python train.py --n_layer=16 --d_model=384 --n_head=3 --n_kv_head=3 --head_dim=128 --d_mlp=1536 --vocab_size=16384 --activation="squared_relu" --norm="rmsnorm" --norm_place="pre" --norm_eps=1e-06 --positions="rope" --rope_base=81100.0 --rope_fraction=0.5 --qk_norm=true --attn_scale=0.119 --bias="none" --tie_embeddings=false --parallel_block=false --extras=["local attention windows", "value embeddings", "hashed n-gram embeddings", "an embedding shortcut", "skips across layers", "capped logits"] --init="normal" --init_std_qkv=0.0314 --init_std_o=0.0 --init_std_up=0.0314 --init_std_down=0.0 --optimizer="muon_variant" --lr=0.00728 --beta1=0.9 --weight_decay=0.034 --lr_head=0.0038 --warmup_steps=0 --schedule="wsd" --decay_fraction=0.59 --decay_shape="linear" --final_lr_fraction=0.0 --batch_tokens=[16384, 32768, 49152] --seq_len=1024 --doc_mask=true --train_tokens=286200000 --steps=9492 --dataset="wikipedia_en"
Each number is 50 + 15 x the weight over its row's rms, rounded and kept within 0 to 99. Layers, rows and columns count from 0. The size before them is the row's rms in percent of the matrix's.

# up: layer 2 MLP up, 1536x384, rms 0.0932, rows 973-1008, columns 0-95
# down: layer 2 MLP down (transposed), 1536x384, rms 0.0236, rows 973-1008, columns 0-95
up973 099:82 54 46 49 50 50 65 44 61 61 44 38 53 44 25 55 31 71 66 61 46 23 52 53 55 50 59 19 30 69 35 80 53 62 60 56 65 37 63 90 22 62 59 27 51 55 91 38 46 38 39 28 62 45 57 53 26 66 54 71 38 25 15 55 57 69 42 75 49 62 49 50 43 22 49 39 60 56 80 52 78 38 47 52 55 50 79 52 51 28 62 53 56 30 84 61
down973 097:34 63 55 51 31 48 68 47 50 56 65 61 53 65 04 24 77 65 54 48 61 27 44 29 11 58 57 45 37 55 21 50 46 24 78 58 51 47 49 59 49 44 55 30 56 60 68 24 41 55 46 45 33 41 48 32 65 61 71 70 36 47 44 37 44 81 62 64 42 66 44 38 57 30 61 40 25 37 70 33 68 55 40 54 32 62 64 34 57 50 70 47 52 59 32 60
up974 102:49 62 52 55 50 44 42 40 57 32 34 57 59 53 37 54 29 01 33 39 73 63 51 45 44 63 81 61 77 47 38 50 21 32 29 50 46 50 50 70 34 56 76 41 51 50 38 51 81 53 43 43 53 53 63 51 52 47 55 38 47 70 63 44 59 45 23 39 50 47 47 34 43 65 36 41 84 45 28 43 46 79 58 51 28 55 43 35 52 58 49 33 38 81 90 27
down974 109:44 56 51 74 33 45 38 42 19 31 42 55 53 50 46 47 17 32 14 48 72 72 47 58 22 59 83 77 50 52 47 71 23 38 34 62 42 58 67 33 41 73 67 50 61 69 52 58 63 47 48 56 41 49 32 57 45 67 67 68 56 51 39 64 44 45 34 41 63 54 43 46 45 58 60 23 52 57 68 40 50 34 52 42 20 47 51 46 53 42 77 41 71 61 45 49
up975 102:50 63 77 77 41 66 44 44 32 29 20 56 58 48 73 41 15 27 36 50 85 41 51 52 45 43 61 57 73 49 36 54 44 35 02 55 46 47 35 41 65 49 61 74 68 41 35 67 34 45 48 59 72 45 47 50 67 33 51 25 79 45 34 37 40 56 30 47 39 41 67 42 56 57 37 40 41 26 72 61 61 46 50 32 62 68 49 57 41 52 35 24 47 38 54 63
down975 104:27 39 41 68 44 23 61 18 42 70 14 60 66 25 63 53 41 09 54 42 83 34 55 53 40 38 61 42 59 47 47 40 36 44 47 49 79 47 27 67 66 42 57 87 55 39 57 65 62 55 47 28 53 16 51 53 62 33 73 41 69 62 48 35 58 23 30 46 40 60 65 33 44 39 40 38 36 40 51 36 38 38 46 30 54 72 32 51 53 37 39 22 54 61 54 53
up976 099:40 51 43 56 62 43 55 15 74 88 43 65 21 45 83 42 58 71 60 64 52 41 47 51 57 62 61 10 45 56 49 52 77 67 51 43 25 49 48 48 43 45 44 26 16 51 54 42 42 64 42 40 23 42 58 65 45 68 62 65 47 66 58 64 66 62 36 39 52 59 50 44 52 15 63 66 57 41 59 38 66 36 44 61 37 20 43 61 46 63 49 61 41 74 37 29
down976 101:30 69 50 60 68 40 35 44 65 69 63 38 52 63 79 38 60 48 72 44 60 50 49 41 65 46 61 31 56 75 68 60 48 76 72 75 58 36 49 47 45 59 46 58 54 31 45 35 63 82 51 48 20 55 48 61 65 51 62 49 55 53 45 45 71 64 06 53 72 49 43 56 59 50 54 66 66 52 55 55 30 35 40 67 36 70 39 70 28 31 73 61 43 62 44 35
up977 097:47 50 36 36 71 57 27 49 42 54 55 31 67 30 30 35 70 58 99 90 38 42 68 33 32 45 50 55 57 39 45 29 55 55 51 41 39 85 37 64 51 50 62 62 37 56 57 50 43 67 37 59 22 64 55 46 60 54 51 14 40 51 49 64 36 60 66 68 50 20 58 35 39 50 44 66 43 55 47 47 35 82 33 32 54 89 64 71 28 63 56 20 39 69 45 56
down977 097:08 50 61 38 76 40 41 32 31 46 68 43 71 41 34 30 29 50 58 62 51 63 45 43 24 37 73 40 75 44 49 00 52 50 43 42 28 59 52 39 44 52 49 55 37 59 47 58 35 73 33 50 29 57 58 71 82 59 61 44 34 52 48 82 25 19 80 61 36 52 61 53 25 63 56 58 46 56 58 48 44 59 50 34 51 81 50 64 47 59 27 58 41 62 55 56
up978 100:44 49 59 51 86 49 65 63 64 71 42 63 42 47 74 38 70 42 58 34 51 60 49 51 35 43 44 57 43 58 43 58 60 56 48 44 44 61 32 34 60 57 66 55 31 53 35 57 41 31 46 21 27 68 48 45 51 59 51 72 46 39 40 45 66 53 41 71 37 42 42 33 23 27 44 64 66 35 55 46 26 67 48 23 43 49 42 70 76 26 24 73 61 48 53 18
down978 099:24 39 51 51 44 51 53 63 50 50 53 62 31 38 35 23 52 35 34 53 50 34 35 37 54 40 58 66 40 35 70 59 59 47 74 54 22 62 50 40 43 23 67 64 50 51 52 82 60 54 39 30 49 43 57 53 50 60 59 59 39 49 29 59 54 61 48 15 41 46 71 49 17 53 79 99 58 50 52 48 62 40 45 55 57 56 27 41 52 43 44 61 45 55 38 57
up979 114:54 29 39 44 35 58 63 49 37 48 53 58 45 38 61 54 37 49 48 37 51 54 46 47 36 66 64 56 48 57 70 89 48 76 47 37 44 85 60 44 47 56 47 71 65 66 47 46 32 48 29 66 34 43 65 39 68 52 60 39 42 16 08 63 45 57 63 70 51 58 51 89 33 30 68 62 45 14 57 40 60 53 53 44 63 58 74 64 46 40 63 28 49 66 52 91
down979 109:56 55 57 42 46 50 49 26 55 46 55 26 40 57 51 51 44 52 20 55 48 55 30 42 53 51 46 42 65 55 25 66 73 53 45 48 53 58 60 28 53 65 58 68 48 62 59 41 56 54 48 63 25 40 76 66 54 60 72 30 29 56 22 32 41 69 44 41 36 52 66 71 38 25 33 70 40 34 58 28 65 80 40 33 26 30 63 45 27 57 76 30 59 48 59 57
up980 105:60 54 51 27 54 54 46 43 63 43 38 21 35 33 35 53 63 53 52 68 36 48 43 17 57 34 47 52 51 70 47 22 66 43 61 48 45 61 61 61 50 46 37 55 38 56 46 32 39 51 59 45 26 38 45 31 53 61 44 51 35 67 54 28 58 70 26 63 75 28 52 49 64 51 63 67 67 69 48 46 51 38 60 54 44 40 47 43 49 64 48 56 27 65 53 33
down980 108:46 65 64 62 49 42 47 33 52 67 75 44 12 51 23 17 39 52 45 48 54 73 52 38 65 25 46 46 71 40 25 51 39 49 79 49 50 92 61 43 59 38 51 40 28 30 60 38 41 66 49 38 43 45 43 50 56 16 34 31 73 49 73 58 72 53 56 84 54 71 47 47 42 64 60 51 27 30 41 58 49 45 59 53 24 26 65 41 43 52 53 44 64 36 50 47
up981 100:51 43 28 37 35 58 40 55 55 70 20 57 48 39 42 37 64 58 55 42 58 46 40 31 52 29 39 37 47 60 38 58 65 57 46 25 34 70 38 54 56 45 44 50 13 35 49 55 32 38 39 59 46 47 63 54 75 51 62 49 18 18 39 53 48 48 37 62 41 65 57 59 53 18 41 52 41 48 70 85 34 51 81 63 44 55 36 52 59 39 62 42 72 53 61 29
down981 093:18 26 55 58 56 24 63 42 61 62 45 64 48 81 41 61 54 54 63 37 34 55 41 65 36 43 70 62 37 39 40 38 17 35 53 27 25 48 52 33 37 17 60 49 65 43 62 38 54 28 54 38 59 59 59 43 73 64 64 38 15 48 67 38 57 41 48 56 58 42 52 55 65 15 25 56 67 56 77 58 67 33 42 48 48 70 25 43 42 44 66 34 40 40 64 37
up982 102:57 24 45 50 43 43 70 72 19 38 55 59 48 71 74 62 51 38 75 56 72 45 45 68 52 64 41 28 51 23 45 23 57 59 34 42 48 30 60 60 61 30 68 42 44 43 48 58 55 75 49 81 65 68 49 60 36 53 46 40 62 25 48 25 64 42 51 47 20 48 42 52 81 96 61 62 27 63 39 69 34 40 39 47 72 47 43 73 74 19 45 71 35 39 50 60
down982 103:35 38 70 64 51 62 52 51 58 25 35 63 36 65 57 34 45 28 45 63 57 52 49 27 81 79 28 25 44 36 47 24 55 42 32 55 78 34 69 45 45 35 63 39 46 50 48 58 56 40 42 65 44 49 64 37 46 37 42 60 28 24 48 47 38 44 40 41 44 61 45 35 66 62 48 50 54 44 22 40 37 35 33 48 53 52 56 74 82 44 64 43 67 65 48 71
up983 095:75 36 49 61 30 59 28 40 32 28 60 63 40 51 57 58 46 26 26 59 61 57 50 41 68 58 97 31 53 37 73 43 62 16 56 61 47 33 71 59 36 51 33 59 76 48 75 51 10 54 44 68 65 37 54 39 57 54 70 54 60 39 69 57 61 26 44 35 22 46 42 52 45 48 52 45 35 41 59 31 50 44 45 68 64 36 50 39 25 29 45 46 49 53 46 52
down983 094:44 73 49 54 32 52 39 52 34 22 52 74 42 41 44 69 73 50 48 48 20 72 49 40 40 11 26 46 26 30 47 62 56 35 34 49 73 36 51 42 61 65 40 71 74 79 46 68 41 44 35 51 70 43 49 36 35 58 53 59 40 17 25 50 41 34 51 65 73 60 65 43 53 59 49 64 30 65 39 10 44 57 71 76 64 41 55 19 32 10 80 17 52 46 35 44
up984 098:37 67 38 54 49 53 38 67 37 62 55 60 63 58 52 44 35 56 52 71 45 61 36 51 50 70 38 29 70 23 72 62 74 51 52 52 31 53 12 46 43 52 52 61 42 62 36 50 56 71 53 60 29 37 47 17 10 42 36 48 80 58 57 45 51 43 28 64 57 41 55 35 49 60 31 36 69 55 39 38 72 36 48 69 53 57 59 52 52 60 48 66 56 68 22 54
down984 103:60 54 39 66 58 62 43 59 50 55 71 82 46 58 49 41 55 54 49 74 44 67 32 55 50 42 14 38 57 34 60 68 75 68 54 67 48 68 34 37 66 29 59 48 57 67 27 47 71 66 34 61 39 60 58 39 47 65 19 42 62 17 60 62 65 31 44 74 44 44 56 72 58 40 42 24 58 47 50 30 57 49 47 42 16 34 41 40 53 58 40 61 59 59 57 25
up985 101:45 26 37 22 37 34 23 66 37 39 46 80 38 87 29 80 46 64 53 56 57 66 98 27 58 60 58 43 60 53 76 55 47 63 64 58 73 54 67 58 37 43 53 54 56 48 44 52 50 49 40 57 36 62 79 31 34 55 39 00 60 72 34 80 63 35 55 56 56 54 53 59 58 51 39 65 51 43 33 70 80 66 54 43 57 83 55 42 42 57 47 50 35 32 46 52
down985 098:42 67 44 50 40 14 24 39 32 63 42 75 41 49 06 77 57 53 74 51 50 64 76 61 42 56 85 40 58 52 56 36 20 68 55 64 62 64 61 41 28 66 47 37 52 44 44 53 28 42 26 36 34 55 68 43 55 42 37 19 56 83 50 54 41 56 45 52 61 46 49 47 51 47 20 65 64 33 60 46 66 53 43 62 56 37 60 61 65 51 38 71 61 41 36 73
up986 106:48 27 42 28 59 53 17 54 70 22 41 33 46 54 49 32 33 46 59 44 74 42 66 46 38 72 44 47 55 68 57 61 57 46 43 76 73 74 58 44 44 39 53 47 63 39 67 79 40 75 51 54 46 39 37 51 42 46 43 31 55 41 51 73 50 69 39 29 74 48 48 55 53 66 70 44 74 41 31 82 47 51 49 65 48 40 51 63 68 56 25 75 65 70 66 51
down986 099:34 48 56 30 63 75 23 62 63 48 40 51 29 55 50 31 47 22 50 44 66 28 75 50 46 43 15 47 47 58 56 68 61 37 54 85 46 86 64 26 45 41 36 69 27 38 57 57 27 46 72 51 54 43 64 67 48 48 47 34 80 54 37 56 55 73 55 19 56 58 69 64 46 46 66 50 74 64 42 77 43 47 44 54 14 49 52 72 42 81 49 62 55 39 45 71
up987 097:58 25 53 89 53 60 50 60 41 32 52 39 48 40 57 71 61 41 40 31 80 49 47 67 48 26 33 42 41 54 36 59 54 32 80 60 53 51 37 66 75 39 12 36 50 48 40 47 53 76 26 74 48 38 28 50 54 67 43 51 43 64 50 28 59 70 62 61 40 63 44 71 30 56 40 47 41 50 45 28 42 48 20 63 72 67 92 52 61 17 43 70 56 58 42 76
down987 099:59 28 66 55 46 45 83 70 33 60 44 59 76 43 40 74 68 61 60 48 69 41 60 36 47 39 18 50 44 39 70 58 34 65 71 51 61 45 34 68 55 36 42 44 55 55 40 59 59 78 36 66 51 57 57 66 45 69 23 41 45 67 41 47 18 58 59 41 45 57 64 58 13 45 30 61 36 49 54 22 51 53 54 55 37 43 68 60 59 49 38 68 73 36 45 60
up988 104:41 58 86 60 59 39 60 44 72 17 68 32 52 55 72 33 89 54 70 26 44 47 50 63 50 43 41 62 49 33 55 47 39 51 60 47 54 69 21 34 48 53 40 69 50 38 59 69 65 68 38 46 59 51 71 74 65 23 73 78 43 67 41 53 64 57 64 77 47 52 72 70 56 45 76 33 52 49 37 56 52 29 53 66 38 37 36 62 49 66 66 48 70 42 33 52
down988 102:40 52 61 56 63 65 71 31 68 43 59 73 54 59 59 19 70 37 54 07 40 49 47 33 40 56 39 44 70 52 53 62 45 63 40 59 63 42 22 43 23 58 44 66 47 40 64 64 65 57 40 48 48 43 61 40 25 32 34 47 50 77 35 58 48 61 88 64 41 52 67 59 71 48 94 53 51 35 48 57 42 30 78 63 43 47 56 75 45 51 25 34 68 46 21 53
up989 104:57 44 48 40 63 55 56 51 40 52 11 50 50 60 40 31 86 42 52 67 54 46 61 20 70 72 51 48 55 61 42 35 75 42 45 67 23 43 64 39 49 41 43 39 58 82 36 42 49 51 43 30 59 62 80 64 56 45 64 66 47 53 25 31 45 54 55 42 48 00 53 76 30 48 62 47 55 33 42 41 47 55 58 60 61 61 34 67 37 47 33 98 54 77 68 72
down989 107:47 68 57 48 27 53 39 53 47 44 38 60 65 58 41 59 54 20 49 83 62 35 54 32 53 43 50 47 71 84 64 23 88 64 45 42 65 39 41 34 35 21 39 37 60 68 71 33 65 61 34 63 55 55 59 56 61 52 36 52 49 34 54 55 70 49 46 64 51 40 70 79 46 54 56 39 50 53 35 59 83 61 33 50 66 42 45 40 79 17 28 73 41 73 69 57
up990 098:35 45 35 71 64 64 85 53 99 63 66 45 31 16 55 16 66 46 45 41 56 46 59 39 47 30 91 56 52 32 49 54 54 33 47 39 48 56 65 57 61 58 66 65 48 31 48 67 41 37 83 30 44 53 62 47 39 32 46 43 60 35 39 35 62 54 41 27 54 65 31 23 50 59 62 54 55 21 49 53 59 12 31 41 52 38 49 45 60 53 80 59 56 67 74 58
down990 099:47 54 50 48 43 95 54 48 68 65 48 53 54 62 41 42 61 45 67 26 63 53 54 32 52 27 67 57 73 47 41 54 39 48 61 40 41 47 44 55 75 66 46 71 34 37 76 62 62 26 87 37 20 64 69 42 39 37 59 60 51 26 41 62 64 43 66 22 56 74 21 35 93 32 67 31 45 34 61 77 52 18 44 53 43 40 49 22 49 72 83 60 53 25 55 58
up991 095:44 48 47 52 43 65 38 26 35 62 54 48 29 21 56 59 54 45 59 43 70 69 35 77 49 86 39 41 47 61 56 78 60 44 52 51 49 68 53 54 60 37 44 67 40 69 54 74 36 46 49 24 54 37 36 76 54 24 77 56 30 70 47 37 56 34 67 57 75 42 69 33 59 64 37 65 49 27 45 76 34 71 61 46 84 31 31 40 53 37 63 48 53 33 49 49
down991 100:60 58 49 47 45 50 47 38 61 61 76 45 46 50 41 27 66 20 68 54 73 82 51 64 43 58 44 48 36 37 67 68 31 41 67 52 38 75 38 45 48 55 33 59 76 66 57 40 68 46 69 17 48 38 45 56 65 48 32 38 30 80 78 42 74 63 56 44 80 57 61 51 61 72 60 47 51 67 45 61 59 73 76 69 60 44 41 50 52 66 65 51 42 25 50 16
up992 096:44 70 87 51 47 49 35 59 23 71 37 56 66 84 58 46 61 77 60 54 43 44 77 36 63 36 45 56 54 63 59 37 42 49 39 43 55 70 49 31 50 42 11 56 29 21 55 67 27 54 48 46 64 26 39 59 40 31 61 40 48 34 53 49 42 61 68 44 52 27 46 42 49 64 37 61 44 62 53 36 50 63 67 73 16 47 67 73 45 19 28 64 30 75 58 65
down992 088:40 16 51 58 51 65 59 54 55 24 37 10 35 21 23 48 35 48 30 38 52 67 39 53 39 46 60 43 35 36 42 55 45 14 38 44 69 55 35 54 64 65 68 46 54 80 32 54 66 76 48 81 43 92 51 32 56 64 38 46 62 45 29 43 53 55 26 72 33 48 64 74 68 41 65 15 54 48 23 46 47 45 62 49 62 37 60 46 19 65 61 31 35 39 49 21
up993 104:66 58 45 68 59 62 56 31 51 69 49 38 18 43 31 51 39 71 21 50 81 53 40 66 45 63 65 49 77 62 32 55 71 21 25 68 30 63 45 47 64 35 56 47 47 55 58 55 51 45 34 39 38 74 53 44 53 11 48 44 64 39 58 83 42 35 16 38 35 54 41 66 49 45 71 40 59 25 76 44 61 36 31 52 50 62 46 38 62 61 31 48 56 76 53 59
down993 102:57 34 28 76 52 68 50 47 30 68 72 38 30 33 69 42 31 52 32 77 56 49 72 42 56 75 71 55 69 42 50 52 55 20 58 35 61 58 60 53 64 57 44 38 25 47 56 92 65 53 65 56 37 50 59 39 48 37 59 60 41 41 23 61 65 70 51 28 39 52 34 33 41 71 49 64 37 51 69 53 30 46 44 57 31 58 51 46 47 36 67 49 36 52 62 47
up994 107:40 39 30 82 71 85 46 49 39 55 66 23 37 37 40 42 56 46 50 60 42 64 23 62 61 54 38 44 42 52 66 65 80 53 83 49 58 44 61 50 77 66 58 44 58 33 59 54 38 43 51 40 47 44 41 38 39 52 58 46 52 54 66 79 52 51 35 87 64 31 61 64 50 43 54 46 50 50 40 53 48 41 52 35 56 37 56 47 10 46 30 32 83 60 78 59
down994 101:45 45 48 48 32 59 29 57 39 75 64 35 35 50 51 36 39 70 59 43 41 63 45 36 44 55 46 44 34 48 39 74 23 45 65 58 31 22 54 51 66 53 54 68 50 36 65 57 23 36 35 47 48 53 28 47 77 53 26 50 49 62 42 60 50 63 82 73 49 63 86 54 49 52 46 43 62 42 33 55 53 24 43 35 61 36 41 33 36 51 38 42 81 70 61 84
up995 074:58 54 42 64 36 21 47 61 50 26 29 40 68 74 54 56 38 55 70 65 33 41 64 65 40 71 54 54 87 73 64 26 23 64 49 61 53 48 49 54 61 37 15 52 52 64 55 48 54 26 53 61 65 23 40 36 42 43 67 38 52 53 55 73 51 42 00 52 43 59 56 73 34 38 57 40 23 36 52 56 41 00 68 78 25 58 38 41 63 45 58 56 57 68 19 58
down995 074:37 18 64 60 58 79 40 48 66 75 73 53 41 21 68 55 46 49 25 43 64 64 23 59 52 25 55 54 15 31 47 78 91 37 32 49 42 61 46 57 39 71 86 44 46 57 56 57 65 76 60 65 43 62 44 60 55 37 49 54 53 58 32 44 41 42 72 64 54 38 23 16 75 64 46 59 59 59 55 48 51 82 47 39 89 41 32 56 44 28 29 47 22 25 78 39
up996 087:54 20 33 36 60 31 51 69 71 40 53 52 44 64 68 47 54 61 49 75 38 58 96 63 63 49 62 62 55 24 60 44 57 65 58 40 67 65 83 54 64 51 20 49 54 47 36 57 45 43 45 62 43 54 40 59 38 22 50 52 31 42 50 42 57 62 47 58 62 06 35 31 58 43 76 54 41 63 53 28 64 47 40 72 40 52 37 65 49 02 75 45 56 47 65 58
down996 087:00 51 32 53 74 55 68 32 44 43 43 59 61 32 47 34 52 24 64 76 49 52 53 54 48 45 60 61 34 50 68 33 28 50 40 67 45 35 88 35 81 38 42 50 64 10 16 66 18 44 70 51 59 64 65 54 53 45 47 31 42 60 79 59 39 49 26 34 69 48 32 51 51 32 73 63 42 62 51 35 73 44 44 46 16 45 34 72 66 56 40 54 51 45 53 76
up997 096:57 65 77 61 75 95 59 43 56 58 44 46 32 46 67 62 54 71 69 32 48 55 79 64 40 32 58 58 47 79 50 55 30 36 31 63 62 77 25 43 29 45 42 50 42 50 42 32 56 28 60 76 32 38 54 61 19 45 57 50 59 54 40 48 79 70 53 42 62 61 63 46 20 33 69 41 58 43 56 35 52 37 88 27 65 35 60 79 55 67 54 40 37 42 41 21
down997 100:30 56 57 48 46 96 64 56 68 62 49 49 19 66 59 64 55 69 50 45 61 48 86 52 35 44 42 40 32 48 57 62 41 29 68 48 58 54 31 11 45 53 30 52 75 54 58 59 56 37 71 56 75 64 58 41 36 47 60 62 51 41 19 65 45 62 51 50 34 44 78 52 54 31 51 54 73 54 62 43 48 34 61 52 67 37 29 69 36 51 35 43 56 51 41 13
up998 106:58 41 41 50 70 53 30 50 69 57 46 42 51 21 45 61 49 48 38 53 68 60 60 38 35 57 53 59 54 40 44 78 63 44 50 41 41 68 55 30 66 60 33 48 61 62 50 72 28 43 38 51 56 74 30 53 52 38 19 72 51 66 65 81 64 43 61 38 36 74 56 99 44 65 54 38 55 68 89 71 38 37 62 22 30 56 51 47 51 47 60 13 61 57 47 77
down998 100:47 54 46 39 82 54 57 59 48 39 42 44 53 39 53 40 59 49 54 46 43 52 56 32 53 38 77 25 53 46 43 62 53 43 59 29 55 51 69 54 68 61 36 31 43 52 26 46 38 52 24 50 45 80 40 50 48 27 14 63 64 56 28 69 84 59 51 30 42 41 63 80 50 66 53 50 23 58 87 78 26 35 51 36 34 74 37 38 51 37 62 28 63 38 42 85
up999 101:48 55 54 52 69 38 66 51 46 52 39 39 51 47 69 32 50 60 29 60 64 40 63 95 45 57 59 03 45 49 29 61 51 27 39 37 46 44 50 26 67 50 36 69 57 48 31 59 33 46 62 42 62 34 63 54 57 48 70 24 44 57 64 49 48 47 65 84 71 48 63 33 80 44 47 59 48 67 46 52 54 57 89 88 46 39 43 34 49 60 39 25 54 41 67 27
down999 094:34 37 49 44 67 32 46 42 65 48 54 32 57 28 57 50 45 50 44 52 84 35 68 78 41 58 78 41 79 59 52 46 25 59 62 11 61 44 52 34 57 41 41 75 88 56 26 57 45 48 48 53 83 21 86 43 50 46 73 32 42 73 48 47 54 39 75 59 65 27 78 50 69 52 71 55 45 53 50 52 46 63 74 77 58 44 34 23 56 66 41 43 62 27 31 55
up1000 101:52 36 62 67 43 51 47 45 48 53 61 70 44 41 40 36 28 52 35 44 67 59 50 17 47 60 61 61 38 55 57 43 24 60 35 39 36 71 69 48 77 60 46 54 23 48 35 62 55 51 48 62 72 24 46 58 56 49 35 47 69 57 36 80 56 11 73 48 35 45 43 48 60 45 56 75 60 46 63 59 82 76 66 70 60 46 28 53 14 00 51 59 48 37 58 55
down1000 088:53 55 48 45 62 66 39 35 89 69 57 61 42 76 38 62 47 50 56 35 31 69 25 56 54 29 46 71 29 62 35 25 31 58 27 61 48 27 56 36 33 62 51 55 44 52 79 56 58 69 23 62 34 53 61 48 85 82 45 60 57 68 60 63 72 36 35 53 70 59 43 81 44 29 33 44 73 33 69 30 48 59 49 38 70 72 27 63 51 44 59 40 54 58 46 21
up1001 095:57 37 64 42 54 69 62 80 60 51 13 27 54 51 51 57 53 60 36 54 44 44 57 71 50 41 51 50 58 61 61 39 56 50 54 69 54 56 41 28 44 49 72 59 43 08 29 42 45 37 74 63 41 42 36 32 25 48 49 56 75 32 12 41 49 73 51 70 52 42 34 53 42 53 67 36 54 46 41 34 24 60 65 50 23 45 46 27 66 50 50 97 51 64 53 42
down1001 091:29 36 54 49 51 63 56 49 62 58 24 49 52 44 16 59 57 73 73 55 65 33 47 28 46 40 63 73 53 58 88 54 40 68 37 57 39 46 47 25 85 59 75 68 52 39 70 30 83 40 71 33 52 62 42 53 46 68 45 39 56 30 66 71 56 51 56 41 65 51 55 15 58 71 66 18 62 53 56 67 54 69 33 47 36 40 28 62 54 43 57 47 61 45 34 70
up1002 102:64 54 40 58 44 61 39 73 44 69 55 46 30 64 45 19 48 66 63 56 34 37 44 58 45 57 42 61 44 45 66 34 47 63 48 35 57 51 56 62 80 54 25 65 60 55 67 55 57 67 39 29 44 56 80 34 38 40 69 68 18 60 61 58 31 44 38 46 31 65 42 24 27 50 57 26 54 31 06 56 92 76 39 65 70 54 52 51 43 48 54 17 27 78 58 79
down1002 100:62 52 50 70 53 86 45 51 53 48 45 56 45 49 35 26 19 56 34 49 25 30 62 43 64 55 18 66 42 60 58 33 54 63 41 34 19 59 64 35 69 48 50 52 72 46 49 54 48 68 78 52 47 42 46 47 70 58 66 50 30 35 68 62 42 43 55 19 43 62 37 32 47 69 71 41 63 54 51 46 64 74 63 58 64 65 56 61 38 32 50 30 63 87 57 50
up1003 090:55 66 33 61 87 46 37 64 50 64 50 57 61 67 23 48 58 62 34 52 33 58 72 53 48 52 38 66 64 61 59 52 64 32 12 47 32 42 48 66 41 42 45 32 26 37 56 91 24 57 46 71 41 43 72 59 44 66 32 45 36 22 30 70 44 93 35 60 37 41 43 73 54 28 58 41 28 49 45 36 49 45 37 74 64 32 56 47 21 30 79 59 38 52 57 46
down1003 094:43 66 50 41 46 38 42 62 42 35 41 63 57 45 46 64 30 24 57 47 57 43 42 55 48 60 50 67 87 56 51 59 38 65 49 65 86 37 37 78 51 55 50 51 53 41 53 53 51 54 39 50 37 56 38 43 34 63 46 47 85 38 49 51 87 51 52 44 42 59 47 55 36 54 61 29 67 42 36 56 53 38 18 64 56 53 70 68 43 60 38 25 61 53 53 12
up1004 110:74 37 29 48 64 54 51 62 30 62 37 48 35 44 52 62 47 39 41 33 53 41 63 33 38 51 50 59 64 44 58 64 65 55 33 32 63 37 67 63 51 34 50 28 52 49 58 52 23 67 52 50 56 61 41 30 42 68 37 54 62 40 42 28 60 66 60 70 40 55 66 48 62 48 08 37 32 30 57 66 30 42 19 75 36 58 57 51 72 55 50 71 48 45 45 36
down1004 114:70 40 63 61 53 48 62 22 23 55 89 57 61 38 57 44 72 51 64 36 42 50 80 55 46 72 20 62 56 35 56 50 47 54 47 31 46 57 72 82 27 51 62 55 75 47 57 37 35 54 70 68 61 57 40 40 37 34 29 43 39 83 63 64 59 75 61 47 38 36 81 42 40 74 68 16 35 19 50 51 36 58 67 51 55 62 66 75 80 57 36 31 53 56 48 58
up1005 105:75 53 44 50 70 44 47 54 37 26 53 34 79 48 59 37 59 51 67 46 50 21 28 44 59 43 26 43 66 63 62 48 59 49 57 48 38 27 33 85 49 41 57 52 53 31 59 64 70 43 28 52 53 36 47 56 46 23 58 61 66 66 63 38 57 14 36 46 63 42 49 36 25 31 34 28 43 50 46 53 36 46 36 25 33 51 72 49 59 22 40 62 48 57 65 62
down1005 106:33 69 60 48 75 68 50 59 42 75 45 47 67 41 42 41 79 36 69 34 55 15 32 51 59 64 32 38 79 41 31 40 33 60 50 46 41 35 47 79 52 48 61 48 65 33 54 54 34 64 34 35 32 53 49 56 42 24 33 33 36 60 75 66 45 62 27 69 49 62 51 46 14 71 48 61 63 36 41 50 37 56 42 76 45 37 54 55 53 44 46 62 60 57 60 65
up1006 110:56 68 61 41 55 50 39 83 63 62 59 39 41 56 65 77 49 35 34 47 54 60 57 45 47 34 27 31 45 32 68 74 48 22 29 34 58 37 86 45 33 67 52 39 51 70 44 35 65 44 71 82 36 63 51 53 54 54 35 37 46 66 65 26 67 44 55 32 56 46 50 31 74 52 39 43 49 50 51 65 52 52 51 35 45 40 86 46 62 43 66 33 35 28 70 72
down1006 107:21 56 61 43 41 53 35 28 49 52 69 61 15 61 67 67 78 20 29 58 53 53 67 64 46 35 37 57 39 34 58 56 68 46 59 47 43 35 69 46 40 56 12 13 16 56 57 52 53 44 52 52 57 53 19 52 57 59 40 50 76 49 37 16 58 41 40 53 54 40 69 43 59 88 64 33 38 39 66 57 46 36 43 50 52 43 39 46 51 44 55 17 48 43 52 60
up1007 098:78 78 60 66 64 52 73 29 82 45 70 49 29 59 48 36 69 28 53 51 67 45 43 50 36 66 74 27 60 69 65 34 78 35 62 87 49 54 48 45 61 60 38 59 45 50 39 57 44 54 73 47 27 40 41 24 56 45 48 56 45 48 26 39 57 65 61 65 49 53 36 42 36 43 48 13 61 59 40 64 68 64 57 38 49 34 33 57 55 58 41 50 59 42 45 78
down1007 104:56 62 43 44 89 53 81 61 52 50 30 67 56 33 47 57 75 28 37 55 43 58 64 60 27 55 84 52 67 57 49 56 60 48 66 63 34 75 03 64 55 62 27 54 64 61 48 32 49 57 54 23 17 21 34 28 54 50 58 53 57 52 37 54 76 71 45 45 54 69 50 30 32 33 65 44 41 54 37 50 78 33 61 55 38 30 25 71 71 57 38 67 37 51 52 70
up1008 101:38 56 55 61 42 49 55 56 47 60 28 42 60 56 61 06 46 45 30 49 36 77 31 62 92 51 30 63 59 52 40 67 71 48 65 70 49 67 32 56 55 54 39 41 35 46 40 35 45 54 25 61 61 58 31 41 63 18 50 21 38 49 40 38 38 03 76 24 15 28 18 41 33 42 37 30 53 31 60 28 55 55 61 27 48 46 41 43 42 35 52 45 49 64 55 46
down1008 100:57 36 40 58 78 47 33 65 41 64 61 80 62 48 31 22 55 58 29 31 59 73 87 15 33 40 58 55 60 40 59 58 62 50 53 41 44 64 69 39 63 45 36 68 54 41 53 03 36 58 49 67 56 49 73 50 52 29 44 52 53 27 56 58 51 63 65 08 57 42 52 73 26 46 52 19 53 40 55 42 41 38 48 63 50 29 59 36 38 14 55 65 45 67 61 41